From a checkpoint of a small transformer trained on Wikipedia: vocabulary 8192.
Each number is 128 + 32 x the weight over its row's rms, rounded and kept within 0 to 255. Layers, rows and columns count from 0. The size above them is the row's rms in percent of the matrix's.

# layer 9 MLP up, 1216x448, rms 0.0419, rows 732-752, columns 0-111
size [107 101 102 104 103 105 100  98  98 101  96 104 106  96  89 100 113  94 103  99 103]
[[138 110 104  69 123 173  99 135  81 170 158 208 178 125  65 122 153 130 156 123 124 148 178 112 121 128 113 104  41  97  98 142 133  80 132  93 157 174 122 117 108 182 167  93 207 118  97 138 101 108 121 158 142 119 142 101 155 124 196 120  98 111  85 116  79 142 106  81  88  90  90 157  67 153 121 140 118  70  53 107 101 139  80 173 136  90  96 119 142 131 106 100 165 129 126 118 133 161 154 144  94 190 147 166 123 172 150 156 112 124 154  78]
 [101 181 105 131  64 163 172 143 131 130 131 145 124 143  64 117 113 157 105 134 123 201  95 117 151 158 124 178  88 155 113 179 130 138 149 123 125  87 112 119 165 135 143 126 151 137  92 156 116  90  97 151 115 106 117 134 133 121 115 148 112 158 104 105 147 133 153 200 138 116 116 140 146 148 135 125 137  93  72 111  63 141 138 139 227 146 142 141 164 118 118 101 118 108 121 113 149 112 133 168 177 152 110 172 130 152 173 138 143 106 129 133]
 [131 184 100  94 124 129 142  83  85  96 129  70 136 141 183 146 134 125 158 121 108 157  82 144  70 102 131 114  99 126 147 150  71  93 149 101 111 152 110 115 136  84 135 159  75 149  87 143 140 151  94 109 118 146  73 103 171 165 127 116 124 195 154 135 122 126 101 176  72 139 193 104 159 165 105 109 121 145 121  81 114 138  88 117 197 139 156 208 106  68 107  94 138 205 172  80 110 119 160 124 134 180 152 135 236 121 138 102 110 148  94  75]
 [173 128 104 108 167 114 131 145 166 135 118 123 124 166 141  99  99 169 137 132 172 197 137 135 204 129 136 157 120 133 159 131 151  93 162 134 119 148 158 151 111 127  96 139 120 157  99 159 131 149  93 164  96  15 151 135 132 132 127 120 134 152  83 116 158 144 181 108 109 101  78 128  81 179 140 126  95 135 129 187 153  90 184 110 160 117  86 171 130 168 132 114  56 125 111 134 128 117 116 162  83  90 156 105  33  91 137 111 164 133 111 131]
 [116  72 137 145 109 147 143  81 151 161 136  82 115 197 106 156 103 117 128  55 222 156 112 122 165 117 112 139 130 121 115 132 149 144 130 119 156 102 109 105 140 175 146 124 159 141  86  83  97  90  99 121 163 111 110 152 124  96 123  81 130 159  88 117 143 220  99 107 161 102 105 101 142 143 146  97  77 111 137 139 146 145 115  87  87  92 122 117 169 140 148 141 119 105 135 112 118  28 151 151 148 105 169  96 109 158  73 222  93 109  92 113]
 [149 107  86 111 117 116 155 148 100 100 126 140  92 129 158 113  79 127 127 117 139 109 120 178  91 172 119 190 115 146 115  79 106 106  89 122 147  91 118 149 112 111 147 127  97 142 151 105 126 126  88 172 161 181 105 120  18 126 161 154 154 157  80  92 118 138 144 162  58 135 122  86 157  74 116 128 134 125 152 132 134 135 126 145  87 178 140 123 111 125 143 137 191 126 115 143 113 154 176 127 157 168 134 139 206 157 124 153 177 118 168 109]
 [ 82 181  67 168 143 152 148 155  88 176 129 145 111 122 146  96 180  92 156 172 121 193  97 130 122 119 112  78 104  89 113 166 153 157  87 109 109  99 167  58 169 139 157  71  80  85 118 128 124 152 183 174 115  32 168 114 168 120 158 122 116 128 119 136 162  80 153 137 174 130 116 158  85  77 114  98  94 199 102  84 156  93 148 143 110 158 168 128 127 114  74 170  84  90 142 145 110 145 124 109 198 130 150 109  89  98 165  92 108 170 160 108]
 [166 158 126 122 166 168 136  98 153 110  98 195  97 154 179 161 149 123 107 125 151 156 166 107 123  91  82 131 131 192  77 155 102 145 137 109  98 205 157 102 119  95 140 132 162 117 150 155 140  72 120 139 103 150 100 114 214  53 127 136 121 118 197 147 105  91 154 170 149 155 208 161 129  84 118 139 152 159 146 149 130 193 134  92 131 107 137 127 171 154  97  99  88  90  72 118 146 150 173 126  99  97  93 194 153 167 159  73 168  98 107 146]
 [111 127 141 109 146  87 139 119 109 128  62 151 173 163 182 188 114 159 121 172 143  74 116 139 138 135  60 141  89 158  96 107 126 132 104  91 107 138 129 104 156 118 152 138 173 133 156 101 117 117 171 131  98 153  99 114  73 218 154 136 133 189 191 176 113 110 108 105 103 153 112  50 111 132 100  92  66  89 119  81 151 157 145 115  78 109  47 164  99 120 141 162 122 187 125 129 118  93 143 132 162 162 145 119 112  34 125 135 132 141 155  98]
 [152 162 170 124 107 127  96 120 166 152 143 117 147  69  86  88 153 148 142 105 174 127 122  96 132 153 150 131 147 168 165 161  93 111 128 118  92 116 114 108 190 174 163 116 164 118 127 125 135 115 144 129 148 159 154 174 156 145  95 132  71 170  94 141 149  81 116 133 167  99 131 119 131  98  99 140  82 135 161 138 156 103 186  69 133 153 167 189 144 132 115 107  98  99 171 183  91  60 165 118 119 157 126 119  95 157  84 156  97 109 126 170]
 [191  71 121 100 194 148 119 107 125 114 131  62 138  55 126  94 144 158  73 125 105 117 116 121 101 144  60 152 107 152 105 127 114 163 128 172 118 147 119  66 137 130 166 141 169 110 148  77 151 189 126 116  74 181 151 154  87 116 132  96 161 156 144 141 101 196 161 105 107 173  93 100 146 159 142 145 140 129 158 118 102 135 150 119 142 168 143 137 146 165  76 148 106  97 157 123  82 138 150 125 146  72 151 158 126  70  66 184 128 120 142 132]
 [109 166 114 116 136 173 140 157 145 161 137  81 144  72 118  95  94 142 142 163 140 109 159 138 163 162 179  78 128 106 106 152  87  63 171 157 145 150 100 144  75 159 112 149  92  95 100 117 147 135 120 158 135 156 194  95 100  88 117 132 138 150 147  98  79 135 144 178 156 126 109 110 124  92 133 106 199 142 147 101 155 128 124 123  92 156 188 169 223 178  81 118 151 104 140 136 114 144 144  82  89 158 107 137 140 126  99  78 120 104 138 197]
 [161  61 166 130 117 145 146 114 116 157 142 120  72 153  58 154 149 183 131 117 169 154 117 113  29 108 119 134 156 100  92 161  82 165 107 195 166 113 173 156  80 124 148 117 135 123  86 134 104 147 149 129  99 106 167 179 119 128 145 133 170 143 121  86 146 141  77  34  46  85 109 163 186 168 169 116 147 120 135  84  75  92 149 157 185 131 103 107  83 125 113 106 163  57 109 115 139 124 210 114  39  94 204 136 132 116 164 131 202  88 104  90]
 [158 183 146  90 161 139 199 119  58 164 134 152 151 151 119  94 150  78 114 181 128 137 161 135 105 160 106 197 123 113 104 163 104 136  80 115  90 133 129 140  77 162 147  97  93 146 142 151 146 134 138 130  90 102 155 146 149  77  69 182 126 113 149 121 133 122 134 140 137  97  66 112 123 163 146 201 123 148  86 133 112  60  91 152 133  97 102 118 117 186  91  80  53 145 146  79  93 128 158 100 125 175 168 232 117 118  88 135 123 144 142 149]
 [ 92 150  96 118  77 154 126 124  95 140 143 166 164  80 145  68 157 140 148 173 115 110 118 142 134 123 149 139 155 152 136 112 168 166  99  97 167 121 160 164 123  85 150 138 132 170 137 142  66 106  93 128  97  98 140 106 121  97 121 119 116 102 137  89 119 177  56 107 118 140 110 129 151 142 138 172 140 104 138 162 143 210 199 108  90 116 204 113 106 126  95 144  89 168 140  97 139 130  98 135 162 160 117 184 132 101 164 107 143 123 157  88]
 [164 134 169  97  82 158 100 133 191 164 122 127 103 139  64 149 107  94 144 125 148 127 157 136  71 111 143 105 125 187 143 132 151 160 105 110 163 153 106  96  95 137 141  83 115 119  97 136  89 147 104  56 127  96 126 175 117 127  98  62 154 120 145 115 100 150 128 147 110 144 120 130  93 114 156 133  99 146  99  95 211 136 117  84  94 127 157 128  84 157 179 140 120 175 128 112 101 153 188  89 136 159 175  91 128 177 176  88 111 104 189 141]
 [108 174 132 150 126  52 122 153 105 144 146  54  53 119  89 108 131 141 129 124 133 148 158  99 144  92  79  79 143 175 127 172 130 166 167  99 127  70 114 113 137 125 131 107 118  66  87  11 146 161 142 101  84 122 138 116 128 150 136 114 146 130 140 129 124 190 124 165 104 113  74 113 136 142 125 106 129 139 102 142 141 111 145 139 136 172 112 128 175 179  72 133  82 114 137 100 132 171 125 158 120 101  70 157 147 126 128 166 144 171 122 163]
 [114 150  80  89 122 147 113 206 100 141 116 108 142 106 174 106 113 171 165 151 135 156 130 155 101 117 104 141 101 111  90 164  94 123 135 110 137 152 141 107  24  70  92 126 104 193 128 106 163 110 167 154  79 106 169 102 140 126 125 133 183 133 132  82 127 136 114  74 125 175 124 125  63 140 112 102 130 162 166 162 133 120  77 115 157 149 120  78 165 120  74  90 148  60 156 127 148 115 134 142 122 145 140 140 144 155 134  72 158  83 182 165]
 [145 152 123 200  95 123  97 112 126 151 170 132 179 154 117  90  72 125 131 179  86 135  63 173 169 114 193 204 188 118 120  92  61 121 105 141 170  92 163 131  62  98 103 110 115 110 180  64 134 165 145 101 128 149  68 103 145 130 145 140 130 158  85 137 114 173  68 130 104 160 186 113 139 113  71 149 119 105 127 151 170 125 133 202 153 104 155 182  72 165 128  84 127 189 112 131 167 171 117  72 163 106 182  94 131 142 134 161  77 181  77 130]
 [123 110 134 131 217 194  90 147 158 166 158 176 180 117 161 129 154 147  84 158 144  96 143 125 138 195 113  92 107 150 178 119 141 127  84 125 155 102 170 105 120 192 208 166 166 165 137 163 103 119 158 135 155 169 138 173 138 126 134  98 110 152 125 125 167 161  85 103 158 114 115 125 147 100 123 149  89  99 137 156 129 128 155 108 112  98 106 165 127 172 115 163 136  92 140 153 114 151 131 105 174 166 120  71  89 142 146 154 148 104 126 155]
 [117  66 173 107 126 164 165 136 100  90 107 136 149  99 142 118 144 109  97 119  65 118 161 133 143 157 157 133 175 150 110 161 132  78  53 122 147 166 103 121 124 147 126 153 106 169 143 110 130 158 167 144 164 160  84 189 147 133 148 114 160 168 128 116 135 103  45  84 155 156 138  73  65  97 154 105  75 123 151 162 140 129 160 142 128  98 135 144  96 178 153 127 170 158  96 116  51 136 113  85  76 120 137 113 114 161 165 146 157 146 114 158]]
# layer 9 MLP down (transposed), 1216x448, rms 0.0404, rows 732-752, columns 0-111
size [106 102 102 103 104 101 103  98 100 102 100 103 105  99  91 100 107  95 103  99 102]
[[181 159  99  99 105 132 134  92 125 122 204 130 108 154  96 128 118 127 172 103 151 117 157 151 159 144 136 101 112 134  93 126 137 139 109 151 155 113 131 142 197 134 113 110 139 202  97 148  73  68 143 161 145 201 108 101 172 100 133 140  91 218  95 134 122  38 170 104  96 123  93 164  92 191 126 154  93  96 164 116  88 153 138 154  88 154 143 127 161 121  84 143 155 126 127  61 122 174 102 146 133 178 155  81 116 169 101 179 129 147 118 105]
 [148 139 164 159 108 133 180 124 131 203 137 105 151 108  86 134 181 130 141 149  90 130 111  92  78 129  77  83 110 157 165 177 189  95 149  95  82  69 158 230 131 118  87 124 117 143 107 136 138 177 136  81  50 148 165 112  83 142  91 183  86 108 175 136 126 119 100 132 115 200 128 147 147 137 126 137  66 115 137 123  92 122 179 117  83 141 129 159  91 137 157 129  95 124  62 137 159  75 126 106 115 133  85 111  73 186 144 160 138 114 141  91]
 [123 167  87 146 116 206 157 134  97 126 150 149 136 102 102 181 141 176 157 130 148 149 103 134 141 116 112 183 130 131 197  99 123 106 160 156 179 127 163 156 113 107 139 113 169 130 140  86  95 154 127 136 118  98  61  90 152 136  89 116 119 169 121 123 133  99 132 166 116 142  83 155  66 109 140 144 122  68 102 120 126 148 125  51 174 121 118 151  99  54 103  81 122 124 171  81 102  83 121 109 128 137 104 103 120 135 114 151 144 120 110 168]
 [ 75 109 110 104 103 149 168 174 174 104  82 122 139  98 114 118  73 187  86  77 112 112 167 198  52 178 139 141 103 108 195 191 114 108 128 159 151 147 129 135 152 121 149 145 126 136  74 137  93  94 163 102 105 115 179 180 109 139  79  98 160 195  92  97  41  73 105 109 129  13 103 131 191 161 117  65  92 152 117 131  92  47 112 109  93  91  61 180 101 110  69  75 143  63 177  88  91 153 146  85 161 107 152 168 115 173 149 120 111 133 109 175]
 [176 179 113 122 101 104 119 116 125 125  74 115  84 120 153 116 128  85  92 110 143 123 135  85  76 156  94 131  95 139  99  91  96 127 195 154 106 143 103 107 155 120 111 123 137 127 126 107 202 148 174 112  70  93 117 162 117 120 148  51 149  98  96 107 154 173  56  94 128 140 114 134 144 151  96 110  92 156 141 136 100 135 170  66 103 122 117  90 119  50 170 133 118 100 126 160  88 133  96 111 132 220 170 113 157 141  97 199 154 114 119 150]
 [ 88 174 157 136 111 159 107 146 180 100 127 130 138 126 110 116 145 124 123 142 138 156 127  82 130 188  91 125  80  86 153  99  75 108  91 161 109  88 123 186 131 155 127 114  94 111 123 134 142  49  99 127 202  96 169 121  91 150 157 129 160 139 135 121  96 125 142 106 155 162 140 143 131 123 118 125 101 102 122 139 144 162  78 118 108 156 133 181  68 164 169 155 161 207 102 118  83 130 222 119 168 102 150 109 131  77 167 101 167 123 177  98]
 [181 198 152  81 128 117 185 167 115  75  88 122 132 126 116 134 106 135 140 126 138  65  84 165 162 114 109 111 131 182 125 118  87 101  66 140 150 142 120 113  85 153 213  89 146 125 155 145 153 103 175 118  71 153 153  76  99 124 176 129  71 113 141 149 134 178  66 153 165 115  69  91 151 109 145 134  63 165 125 136 125 215 148 116  95 145 176 133  93 108 190 126 175  88 173 113 112 128 168 117 108 131 165 128 132  96 149 110 126 168 146 171]
 [139 159  75 132 109  74 123 103 131 113 195 140  97 135 103 135 128 143 144 147 119 116 131 106 151 117  86 128 154  76  86 113  99 136 145 113 160 127 138 157 115 102  82 128  98  37 118 107  90 151 108 141  57 145 133  95 154 162 143 151 177 177 156 119 131 167 100 125 120 120 136 133  97 127  82  89 146  96 125 128 129 133 193 151 109 137 142  94 138 187 145  55 132  99 175 157 127 147 122 167  78 119 153  89 176 118 157 115 128 134 145 166]
 [110 143 147 112  98  73 163 142 131 112 111 134 192 148 137 150 149 146 147 113  71 117 120 104 156 110  95 121 151 171 135 184 156 144 103 146 120 124 125 158 119  94 132 102 102 131 122 110 108 129 139 101  70  63  85  53 106 133 144 199 162 126 105 121 115 104 189 144 122 107 146 107  93 147 170  40  92 141 130 121 128 144 138 120 106 104 147  94 138 192 108  99 132 120  81  70 120 124 149 146 137 105 170 112 143 174  77 207 131  37 154 173]
 [116 110 153 139 139 120  88 120 126 122 152 153 142  90  99 154 100 139 124 129 123 140 118 156 166 127 105 135 133 118  63 129 122 125 134 119  97 124  80 163  80 114 111 200 170 159 158 132 138 127 147 160  66 133  68  81 131 142 104 167 124 148  97 143 108  62 121 196 103 211 123  90 180 171  74 107 132 111 128 100 144 174 180 176 117  70 121  96  93 132 131 120 164 159 106 118 147  57 127 121 101 133 142 106 150 134 105 132 141 142 149  83]
 [167 109 144 184 153 107  70 104  76 150 124 102 158  72  93 162 151 145 154 125 146  64 142  86 145 122 108  66  59  91 123 128  99 118 178 109 101 167 133 181 146 127 144 189 142 142 113  94 187 186 203  82 104 122  95 122 111 107 129 140 140 131  95 167 138 140 165 124 133 171 120 118 149 138  94  85 142 134 111 143 113  85 145 137 118 139 114 141  92 148 161 110 130 153 153 107  81 138 143 104 145  65  81 179 132 153 117 155 126  97 128 121]
 [152  81 109 126 135 150  90 138 185 155  53 112 127 115 127 128 127 114  79 147 138 104  99 117 107 151 181  85 156 138 166 111 137  95 123  91 159  99 164 152 161 171 120 135 170 153 141  75 151 150 134 174 129 153 147 118  95 183 155 134 132 117 178  75 146 189 118 203  89  66 136 154 105 164 114  97 152 159  71 105 158 177  91 124 127 139  91 108 151 113 124  97  87 131 154 132 163  85 154  82 150 136 136 138 156 146 156 137  91  86 125 146]
 [215 101 110 166  96 169 132 132 134 115 139  85 174 235 135  83  87 228 114  87 173 170 128 111 108 163  82  95 197 149 139 130 172 128 101 109 123 148 142 144 159 112 110  98 138 150  83 159 115 127  69  74 112 115 134 166 100  73  74 134 197 145 106 135 123 112 157  93 153 160 146 115 134 147 167  59 131  56 100 153 188 125 145 165 110 111  75 120  88 181 144 137 168 110 219 125 153 133 159 111 147 148 158 148 130 157 193 162 102 149 140 137]
 [124 130 242 125 112 157 121 120  72 179  81 129  98  70 103 116 137 134 182 177  98  99 106 109 113 121  95 108 122 148 122 128  78  95  94 144  78 130 145  59  82 160 120 172 193 176 161 127  72 130 171  80 148 140 149 104 144 160  90 157 101 123 116  35 156 124  97  92  76 121 116 141 136  65 136 158 111 113 135 147  92 128 159  95 148 120 142 116  91 160 162 111 209 152 143 124  65  99 145 100 173 117 178  93 135  70 128 112 153 108 171 112]
 [160  48  60 117 151 161 173  98 100 119 105 126 118 205 121 147 133  58  88 131 102 109 139 114  92  86  90 154 108 141  56 123 102  88 150 105  72 168 177 113 156 155 161 106 161 107 142 127 155 188 171 124 148 158 154 110  92 137 127 185 101 104 118 125 215 115 183 144 139 110 108 143 109 120 113  93 155 139  86 110 158 112  91 185 137 128 130  99 121 169 113 128 171  97  93 165  67 130 142  78 119 157 167 126 161 176  89 157 104 167 156 167]
 [100 164 171 150 142 139 139 155 103  81 172  91 162 182  95 165 158 186 108 109 165 154 170 130  75 175 141 107 140 103  63  55  94  81 126 112 139 130 106 134 106 109 148 137 155 185  99  39 131 155  99 117 116  64 104 100 182 119  80 170 165 132 135 135 148 136 154 125 119  77  57 105 104 151 144 204 160 144 159 102 181 188 111 106 143  77  95 170  84 132 121 153 113 155  81 104 105  83  94 116 144  93 130 107 119 128 133 129  95  96 140 117]
 [ 78 119 146 150 130 131  88 152 119 200 135 111 164 169 100  72 120  82 140 125 103 146 121 182 130 139 145 129 179 155 183 129 170 154 171 114 155 110  41 145 177  73  87 114 127 172  82 135 108 131 143  92 101 106 117 122  86  44 147 100  79  94 106 149 157 124 152 150  45 108 113 133  70  96 106 121 158 113 160 177 149  86 104 118 103 124  96 125 115 145  66 100 124  81 159 109 116 153 114 152 132 152  95 123 108 143 125 108 159 134 111 143]
 [143 162  78 178 101 141  85 100 123 145 153 126 189 103 111 202 151 154 111 108 142  88 108  50 148 130 142 126  96  80 122 155 122 151 133 149 108 127 133 152 165 149 151 114 118  86 194  73 151 147 179  91 129 135 101 215  95 104 100 140 177 108  86 164 141 128 101 110 102 142 169 115 154 113 161 167 103 117 144 160 168 141 149  92 177 185 120  96  94 136 110 100 145  57 181  60 133  65 116 148 141 100 106 122 129 170 121 124 165  96 163  93]
 [ 95 183 146  84  95 201 109 139 163 143 104 153 107 126 127 115 111 152 131 130  79 133  96 115 192 133 141 143 110 136  67 101 135 123 153 103 161 143 177 136 113 145 183 105 139 125 177  92  75 127 126 120  84 174 132  94 139 111 144 107 113  96 101 119 119 120 180 106 155  94 101 164 139 118  76 150 165 103 148 123 156 152 128 128 117  78  79 150  68 108  93 119 121 130  94 102 107 156 115 141 182 108 163 155 111 110 131 116 143 121 106 113]
 [ 62  77  79  76 136 146 122  96 109 154  82 134 197 158 165 124 172 100  92 134  82 109 205 192 142  86  65  88  86 150  93 113 168 119 136 144 139 115 152 130 111 162 170 153 153 145 115 131  78 132 108 195 164  93 166 112 111 141  99 114 110 122 130  91 214 216 127  92  71 136 139  72 106  53 137 145 110 133 129 113 129 146 147 124 146 158 105 172 123  96  95 158 114 110 132 173 148  90 140 128 143 109 123 114 120 129 116 175  93 146 168 109]
 [194 140 158 156 204  81 129 126 101 144 102 200 101 130 116 143 125 108 165 142 129  99 110  93 144 160 137  83 161 176 106 147 124  92 164 145 170  96 117 108 166 138  96  69  94 169  93 111 136 192 148 141 109  95 103 139 150 152 139 101 159 109 132 156 142 158 127 155 128 113 165 162 144  56 119 114  85 152 166 102 127 154 147 130 137 125 131  78 144  71 173  97 156 117  33 102 144  63 148 106 157 165  77 119 133 129 146 125 172 127 124 107]]
# layer 9 MLP gate, 1216x448, rms 0.0424, rows 733-752, columns 0-111
size [102  99 104 104 102  99  95 101 102  90 101 102  96  88  97 108  93 102 104  99]
[[108  89 160 179 127 143  72 144 184 140 142 152  97 140 168 142  90 136 103  97 146 174 210 124 168 108 144 181 161 154 144 101 129 144 101 145 134  90  98 155 132 119 155 140 103 108 165 173 122  52 115 151 166 156 122 151 115  76 118  89 155 130 107  98 145 136 124 117 139 106 129 184 176  62  96 116 154 137  93 144 113 164 134 103 208 107 159 120  80 128 119 118 117  68 126 197 126 155 129 124 136  47 169 135 187 185 142 122 126 118 114 127]
 [190 128 160  94 107  83 129  99 141 137 135 123  83  98 118 149 134 173 131 140 127  91 152 114 122 114 112 135 114 125 188  56 129 189 115 166 133 127 106 106 131 112  94  77  86 120 135 197 162  75 145 129 165 115 181 115 113 116 148 155  90 130 195 151 116 100 117 192 139 178 157 101 131 112 132  84 170 133 177 121 146 237 152 152 113 103 100 142 113 148 143 146 162  44 110 155 152 137 125 147 125  89 124 134 126 130 154 131 144 146 196 131]
 [112 117  94 123 118 112  82 120 109 119 154  63 166 149 132 145 119 173 121 175 174 156  84 114 166 155 118 143 204 105 136 170 129 122 113 146 114 102 116  86 149 141  93 133 161 120 123  89 156 121  65 135 112 176 118  99 146 105 134 120 122 131  54 158 165 106 142 139 106 148  74 133 112 132 130  71 102 127 102 134 106 120 149 164 142  83 135 131  97  90 134 140 114 129 169 172  87 152  80 216  92 118 144  45  73  90  69 117 165 155  95 116]
 [137 147  98 134 161 103 133 200 144 105 136 139  86 130  74 147 191 141 163 170  90 116 127  50  93 122 119 122 184 142 178 157 111  99 180 116 119 134 114 128 124 123 138 125 112  85 143  78  91 149 173  77 145 179 133 106 143 141 113 133  55 119 101 128 153 105 129 134  77 195 161 146 173 113 134 129 161 173 121 114 125  69 134 137 175 131 138 147  95 141 165 119 119 148 159 145  85 213 108  98 112  99 148 142  87  83 107  53 140 118 136 178]
 [139  79  96 209 115 158 116 131 114 100 127 127 128 125 144 221 142 124 148 146 123 138 161  97  79 112 143 152 148  94 112  90 176 142 147 132 157 171 110 127  75 107  74 130  91 136 126 125 148 160 124  80 172 166 127  95 158 122 211  78  90 142  97 125 139 109  24  97 170 104 134 136 112 155 139 136 153 123 101  87 108 127 166 137 146 119 114  94 114 160 140 136 131 185 111 145 162 147 153 161  64 118 142  84  91 126 169 127 145 127 106 137]
 [110 103 108 167  95 131  63 120 108 138 165 100 123 116 144 113 130 154 179 151 152 215  94 145 135 149 144 116  99 100 125 126 119 110 203 155 120 135 124 165 136 161  47 178 119 108 112 135 124 122 112 106 158 160 140 145 107  89  99  67 112 190 153 150  62 176 143 133 104  94 139 144 112 130 108 119 152 160 122  80 182 107 194 115 129  79 114 173 125 102 146 150  97 113  88 115 140 129 133 143 102 113  84 136  67  74 101 176 119  93 107 122]
 [129 129 142 125 135 133 128 149  88  94 139 149 151 167 104 134 119 126 147 113 112  79  53 147 134 162 174 155 123 113  83 146 117 154 130 156 134 120  49 178 147  86 132 159 174  92 112 154 113 132 115  59 108 118 141 149 141  97 121 138 134 103 146 143 175 116 129 166 114 138 158 137 112 146 155 157  68 205 138 116 129 110 175  98 133 127 196 134 126  78 144 134 139 125 137 133 181 138 135 161 118 106 166  51  87 161 136 125  68 176 144 155]
 [164 145 105 124 212 184 106  96 135  92 169 129  60  99 110 123  69 130 129 118 178 229 107  88  92 105 133 147 125 106 132  98 160 168 127 119 124 145 132  86 109  42  81 101  96 104  95 132 119  64  95 135 144 154 127 204 150  98 126 134 139 123 127 144 106 165 126 116 148 126  97 142 139 141 107 143 196 152 146 129 136 120 107 115 119 130 175  93 166  79  47 126  99 101 162 106 158  92 124  92 135 168 132 126 148 103 135 124 106 114 133 191]
 [ 90 129  86 127 136 116 126  59 139 166 139 121 132 154 132 121 150  90 113 149 150 132  95 139 143 139 128 100 133  88 203 107 206 156 110 129 114 144 100  94  74 150  65 113 137 103 122 157 106 207 115 139  96 124  89  70  46 154 114 134 178 114 120 149 125 131 168 139 111 187 146 110 133  99 182 158 106  58 140 106 111 128  79 101 153 150 122  96 155 167  94 134 107 142 100  98 155 164 123 163 141 166 142 138 141 132 114 152 123 119  99 144]
 [143 163 112 114 101 117 129 119 119 117 118 160  89 151 104 113 112 140 154 102 125  96  99  74  98 111 167 116  69 111 121 158 105 131 162 106 146 100 115 125 150 109 132 130  71 128 126  89 152 178 129  65 159 169 131 164 120 147 155 102 135 168 158 177 146 128 113 119 128 146 188 110 101 150  79 119  97 186 114 116 171 114 187 164 161 126 143 139 107 168 149 135 200  87 135 129 138 200 127 108 110 125 106 116 124 164 197 123 164 157  76 150]
 [122 180 115 123 167 157 121 159 127 131 148  88 146 109 148  64 129 121 145 144 111 128 104 100 109 161 151  68 114 112 127 131 131 129 123 197 124 132 138 192  95 112  85 116  94 142 111 144 138 102  34  74 146 110 217 112  47  89  86  60 123 150 128 131 118 122 144 139 126 144  49 114 176 119 169 104 111 135 131 132 163  63 164 113  67  96 109 167 103 155 117 114 116 132 180  89 148 147 119 178  97 149 126  72 149 128 198 147 103 166  88 185]
 [175 111  81 121 131 149  70 135 131  49 113 110 111 137 121 110 111 109  84 134 152 125  98 152 150 173 120 116 123  98 158 122 148 111 200  91 107 159  44 124 159 127  64 146 115 140 119  87 184  83 115 115 191 183  44 110 165 125 101 119 102 140 114 194  90 100 112 186 147 186 107 131 106 101 148 154 119 134 136 153 156 168 118  81  54 147 140  78 101 110 118 142 199 143 174 152 114  70  72  99 139 138 130  74 103 118 107 174  61 187 134 148]
 [127 115 166 172 129 130  89 165  97 125 174 109  92  68  93 126 157 127 168 135 121 146  72 122 137 145  86 179 146 138 128 184 130 175 119 146 169 141 116 101 120  82 136 143 113 111 125 145 137  70 198 136 186 113 174  97 120 129 102 130  66 153 176  65 158 175 129 139 201  83  79  91  71 178 128 115  56 147 141 141 125  96  92 166 180  81 110  87 115 143 153 132  87 147  91  78 178  83  91 157 146 111 146 132  62 143  81 126 143 129 154 141]
 [153 160 134 154  96 117 165 126 142 136 144 106  85 169 108 139 127 119 114 117 133  94  95 127 119 120 148 138 167 195 131 103 131 116 108 170  62  75 212 177 109  83 150 112 114 153  95  77 131 153 141 105 163 121  55 131 114 178 151 161 117 102 120 150 128 118  83  76 112 176  77 112 140 127 154 146 200 142  72 180 106 145 149 151 108 133 109 108 120 129  91  92  85 117 165 124 178 129 100 116  61 106  93 140 129 127 125 106 131 123 148 132]
 [239  79 167  92 149 100 101 145 128 141 192 130  95 118 236 115 159 150  79 162 133 168 100 152 119 116 110 192 152 128 166 147  82 162 131 120 124 145 117 133  86 146 116 149  97 148 106 111  97  96 158 163 152 112 137 123 162 117 160 114 126  59  81 116  54 102 131  60 145 127 139 101 116  99 125  97 140  74 180 126 125 152 142 118  86 134 142 199 110 104 130  69 174  84 130 147 124  97  97 145 189 182 166 101 160  79 198 156 150 121 101 128]
 [118 166 156 120 141  89 114 145  82 180 122 124 100 124  86 135 147 116 206 180 126 179 139 119 182 160 126 122 115 105 177 211 106 118 172 205  79 108 125 119 123 115 146 174 115 134 114  88 157 109 176 116  62 138 144 127 151 135  94 100 140 161 157  97  96 134  98 135 108 150 107 121 144 115 149 117 138 143 124  77 128 108 153 125 118 119 112 145 101 177 124  55  91 101 208 143 136 163 163 110 147 169 137 164 102  79  98 141 178 116 159 179]
 [106 154 142 131  96 186 180 125 150  96 154 127  75 123  76 122 113 115  91 110 152  99 120 128 129  72 133 122 199 116 125 112 234 123 109 128 135 100 174 134 152 175 139 196 140 163 111  92 142 148 123 122 166 158 157  84 115 160 176 125 157 152 137 166  92 153 115  77 134  52 122  68 175  74 100 142 149 101 121 128  97 163 139  62 163 146 135  95 107 129 115 121  94 135 138 202 135  79 124 141 150 213 136  99 128 130 153 142 179 132 114 160]
 [146 146  97 106 145 101  68 130 112 181 124  94 151 223 102 110 101 107 181 156 201 161  79 132 163 152 155 139 171 151 118 103 101 189 150 124 174 116 129 157 158  76 135 141  83 125 126 144 155 122 119  94 144 105 126 182 165 147 163 115 145 152 132 115  99 126 186 176 133  89 101 129 109 119 133  44 164 131 139 167 196 208 158 108 128 172  73  91  89 146 125 112 117 140  61 122 141 165  95  97 127 162  90  92  79  98 110  69 120 193 119 122]
 [108 112  82 110 109 122  99 131 140 127 179 175 156 121 134  93 108 157  89 156 134 105 140  69 151 165 187 181 132 150 139 152 111 128 118 111 128  92 156 113 146 136  62 119  65 112 183  63 100 168 116 151 139 144 143 171 179  89 165 154 185 161 122  93  79 129 157 109 182 105  98 101 136  94  84 160  85 111 134  98 130 154 113 154 182 182 152 113 123 169 121 135  87  81 154  91 149 131  97 102 139 148 112  88  47 130 209 124 100 130 135 124]
 [ 99 140 122 128 118 107 131 123 149 164  98 115  94 122 111  97  98 154 118 133 165 161 141 112 143  84 126  94 109  69  95 119 162 109 169 114 141 164  63 122 171 125 118 160 122  83 113 147 165 152  92 109  76  30 127  97 123 127  81 167 145 165 162 139 100 113 105  91 138  82 118 157 215 125 166 144  99 133 152  99  87  77 124 103  94 145 141 140 175 127 146 150 142 124 106  89  79  70 176 127 149 185 158 112  96 102 156 121 131 121  73 115]]